Weights of a small transformer language model.
Size: 25 layers, 2 heads of 32, MLP 256 GELU, vocabulary 2048.
Architecture: LayerNorm before each block, rotary positions, biases, untied embeddings.
Each number is 200 + 20 x the weight over the matrix's rms, rounded and kept within 0 to 999. Layers, rows and columns count from 0.

# layer 18 MLP down, 64x256, rms 0.255, rows 0-63, columns 96-127
165,220,170,186,173,183,176,217,149,212,230,198,175,205,188,180,208,207,209,211,202,192,220,226,168,177,182,181,165,212,188,234
185,206,253,175,212,202,163,155,200,244,186,229,174,183,191,210,158,198,224,218,179,217,196,192,186,168,177,207,222,198,195,181
212,189,210,256,188,167,207,181,239,207,159,179,211,170,204,226,173,189,202,175,154,194,226,192,199,205,218,209,195,169,194,225
233,219,211,217,202,172,224,186,226,205,207,179,201,207,194,207,202,187,212,166,236,172,199,224,196,217,190,180,227,214,254,196
166,239,211,177,216,229,192,190,189,199,202,222,192,177,173,185,224,218,215,229,214,231,199,171,171,208,200,197,207,174,222,237
178,165,213,188,187,189,217,196,210,177,226,185,202,209,231,201,212,243,214,187,213,179,215,198,219,214,214,201,215,160,253,196
194,208,175,224,171,228,211,230,215,194,173,162,233,207,189,217,202,176,235,194,178,212,237,208,207,166,209,204,200,184,195,208
249,216,204,194,188,205,202,167,199,178,215,181,205,242,180,203,237,210,174,191,194,216,216,222,178,258,208,211,204,212,225,206
207,191,186,212,243,179,201,222,172,175,179,181,205,196,223,209,213,232,228,220,180,185,201,182,217,224,184,170,201,228,194,201
183,236,212,193,186,198,190,260,171,179,211,170,197,196,202,196,182,231,184,217,189,186,184,209,199,188,207,228,194,185,189,204
205,246,196,187,194,185,172,212,230,160,185,194,211,206,224,187,214,189,148,162,225,178,199,213,156,198,221,180,191,185,172,206
238,209,201,186,169,181,182,179,175,203,206,205,200,198,160,187,203,178,149,226,198,222,212,174,191,237,182,194,184,188,201,220
198,179,208,230,168,197,189,184,196,181,203,222,203,201,185,221,191,209,201,198,187,194,208,189,215,212,206,203,212,179,158,219
159,226,208,193,208,188,203,190,223,228,225,210,203,193,180,163,194,184,162,215,213,211,166,190,196,209,202,194,182,237,197,203
174,197,195,181,214,212,192,212,233,190,218,169,187,205,217,217,209,201,188,191,215,228,178,240,204,187,186,213,198,212,193,193
219,188,196,203,204,201,189,203,199,231,193,212,190,184,185,222,166,230,204,206,156,172,207,186,196,232,170,198,235,222,199,162
183,214,225,189,210,209,185,210,158,234,173,208,190,234,192,197,209,208,206,205,187,186,219,225,172,206,206,202,236,216,202,199
200,197,236,211,175,228,195,183,219,207,199,193,194,212,219,193,221,213,204,204,180,218,204,201,192,195,192,210,183,174,154,198
179,219,181,195,188,200,194,205,196,230,235,180,202,175,206,236,172,190,163,191,219,201,209,168,201,196,139,198,176,186,196,225
193,187,211,182,202,240,191,199,190,206,192,197,244,185,193,192,190,215,193,175,226,186,195,219,173,222,202,226,202,209,244,177
201,168,206,183,191,190,228,197,227,212,229,214,181,191,191,171,184,223,200,214,244,171,184,204,197,182,197,238,197,230,195,220
194,236,196,219,209,215,222,169,203,223,207,205,224,194,198,197,200,232,237,228,214,216,199,204,191,207,215,193,234,198,201,188
201,211,221,183,221,229,210,199,208,174,218,221,192,211,195,190,226,230,213,206,205,207,203,203,207,206,177,177,183,201,190,185
194,185,215,190,219,222,204,195,205,193,192,229,198,193,195,192,196,197,201,236,211,207,205,199,197,190,218,198,192,227,173,162
194,232,225,192,205,191,202,198,169,180,209,176,172,190,210,193,194,192,221,189,172,203,245,200,171,207,195,183,203,221,184,231
222,201,170,201,213,215,203,196,221,193,203,195,232,228,220,228,175,182,201,189,175,223,245,212,206,190,190,183,199,218,218,189
195,176,217,177,207,159,193,185,251,198,190,178,221,201,193,201,208,182,136,201,238,195,195,194,190,203,219,193,172,251,199,193
175,163,167,208,218,233,172,195,198,178,174,191,220,203,214,207,236,193,212,180,188,204,199,224,236,167,195,227,193,194,202,203
200,201,191,216,200,192,212,181,223,220,217,185,206,219,194,198,173,193,189,210,214,190,211,217,216,207,214,170,206,207,189,172
252,176,177,183,187,227,227,207,157,185,199,190,170,185,209,185,210,197,228,165,201,197,222,233,246,218,195,205,211,229,222,192
190,175,230,227,183,207,207,188,224,158,198,183,197,213,197,190,163,215,191,206,200,209,191,224,186,230,200,209,172,212,188,194
176,223,249,197,177,188,209,245,153,223,207,263,167,187,183,191,218,191,196,168,216,214,171,192,206,240,218,213,203,237,210,233
200,214,205,205,218,174,210,188,225,191,171,196,179,152,199,213,193,201,197,221,218,213,176,214,193,206,167,193,192,207,180,222
207,210,189,224,225,223,203,195,195,206,200,229,220,214,185,200,218,188,192,173,199,220,181,159,225,193,198,189,193,213,200,218
197,228,211,210,205,205,193,202,168,243,159,197,197,178,168,211,190,232,235,201,196,195,214,242,182,205,240,186,219,157,202,262
185,171,189,193,181,196,176,261,197,199,225,191,254,195,181,207,226,176,192,197,214,246,192,182,203,207,226,141,190,196,198,162
209,256,174,181,195,182,218,209,197,213,205,187,193,221,197,217,224,169,208,217,246,213,184,226,198,209,191,184,203,219,219,139
193,193,222,212,208,185,186,226,248,200,192,194,205,172,189,215,196,205,217,179,181,201,177,174,189,198,222,242,164,195,226,199
201,193,199,174,171,186,201,237,183,199,190,165,213,223,214,195,207,208,192,212,220,203,241,186,193,184,194,189,186,193,228,167
197,174,191,191,157,227,180,199,198,192,218,213,193,201,208,173,201,178,201,230,202,230,176,209,216,168,205,216,181,173,203,190
209,222,228,207,193,187,201,191,224,191,196,200,169,234,205,211,180,191,222,216,156,168,215,185,212,214,218,259,179,190,204,214
203,186,187,234,213,176,215,160,218,211,224,176,198,211,189,197,230,186,193,210,206,189,180,208,184,159,217,165,198,182,160,175
150,168,196,155,173,169,184,167,223,188,176,205,202,167,206,190,188,198,183,187,176,170,212,194,169,181,191,231,204,204,228,198
192,227,208,208,208,236,181,211,197,219,168,206,196,199,236,201,185,221,215,179,197,199,178,205,185,176,221,206,213,202,222,180
165,167,155,220,175,205,200,215,171,221,190,189,213,175,209,203,131,193,195,188,192,213,210,189,187,174,186,199,193,204,153,216
199,196,194,219,182,246,212,186,251,202,177,213,222,187,197,178,232,209,219,197,199,191,187,185,206,162,212,227,235,218,243,202
218,180,169,186,213,175,201,217,175,196,217,166,212,180,225,164,172,183,204,172,206,220,189,213,203,213,204,218,205,151,175,165
186,208,212,200,159,222,160,193,235,233,183,187,179,212,174,209,186,193,193,206,168,211,248,172,191,185,219,197,199,212,203,211
210,175,167,183,198,182,161,199,207,176,167,177,209,233,238,206,238,215,208,188,200,188,183,187,212,195,186,242,195,248,181,192
186,218,202,209,184,184,223,223,196,225,202,195,195,231,200,151,190,157,200,186,218,186,179,228,203,221,174,186,237,207,229,205
221,222,191,181,215,208,179,172,210,170,247,198,188,221,173,173,192,201,167,187,196,198,153,207,208,228,212,197,197,195,193,208
162,170,207,199,194,213,188,217,221,220,198,196,245,167,182,198,186,216,186,188,183,211,185,173,207,177,182,197,186,216,213,202
192,230,181,185,227,164,228,186,209,203,217,214,177,202,190,171,200,211,193,184,206,210,184,229,223,220,185,205,179,189,232,194
211,149,195,198,198,180,188,200,209,193,205,175,197,190,222,202,207,231,172,199,190,230,193,201,185,206,181,214,176,179,184,202
205,223,223,187,188,181,241,203,208,205,179,194,208,194,249,198,246,174,190,201,206,246,173,169,190,227,174,236,184,225,194,162
189,189,211,179,225,144,154,231,200,179,187,217,199,173,206,199,200,189,169,186,151,201,214,181,188,176,187,220,213,162,170,200
186,190,205,219,207,212,203,189,180,186,192,230,199,188,194,174,191,201,160,187,169,217,227,230,185,205,196,202,199,173,207,207
225,166,174,200,223,224,211,199,179,183,195,186,205,204,231,226,190,166,187,195,195,241,229,177,172,225,198,199,197,239,212,201
212,195,214,161,224,176,215,192,155,208,169,199,168,211,208,201,215,213,197,191,194,183,213,191,210,193,216,189,225,167,171,216
177,186,205,239,221,233,189,209,164,197,220,232,226,210,181,200,238,198,196,204,213,201,168,219,178,171,169,206,192,184,217,207
231,231,212,185,233,196,199,237,227,181,195,231,210,207,188,174,177,209,181,215,208,194,164,205,203,176,184,205,221,166,214,171
234,188,231,196,239,215,206,199,230,165,185,197,201,209,196,216,178,210,213,213,216,181,199,197,196,194,204,203,221,211,183,220
204,215,191,204,230,196,206,202,189,203,217,182,228,205,188,225,192,197,196,162,225,187,181,232,167,224,213,175,163,178,196,207
200,251,213,227,185,211,209,230,177,242,251,178,186,198,178,189,183,182,208,192,156,231,194,270,232,216,178,237,165,220,207,201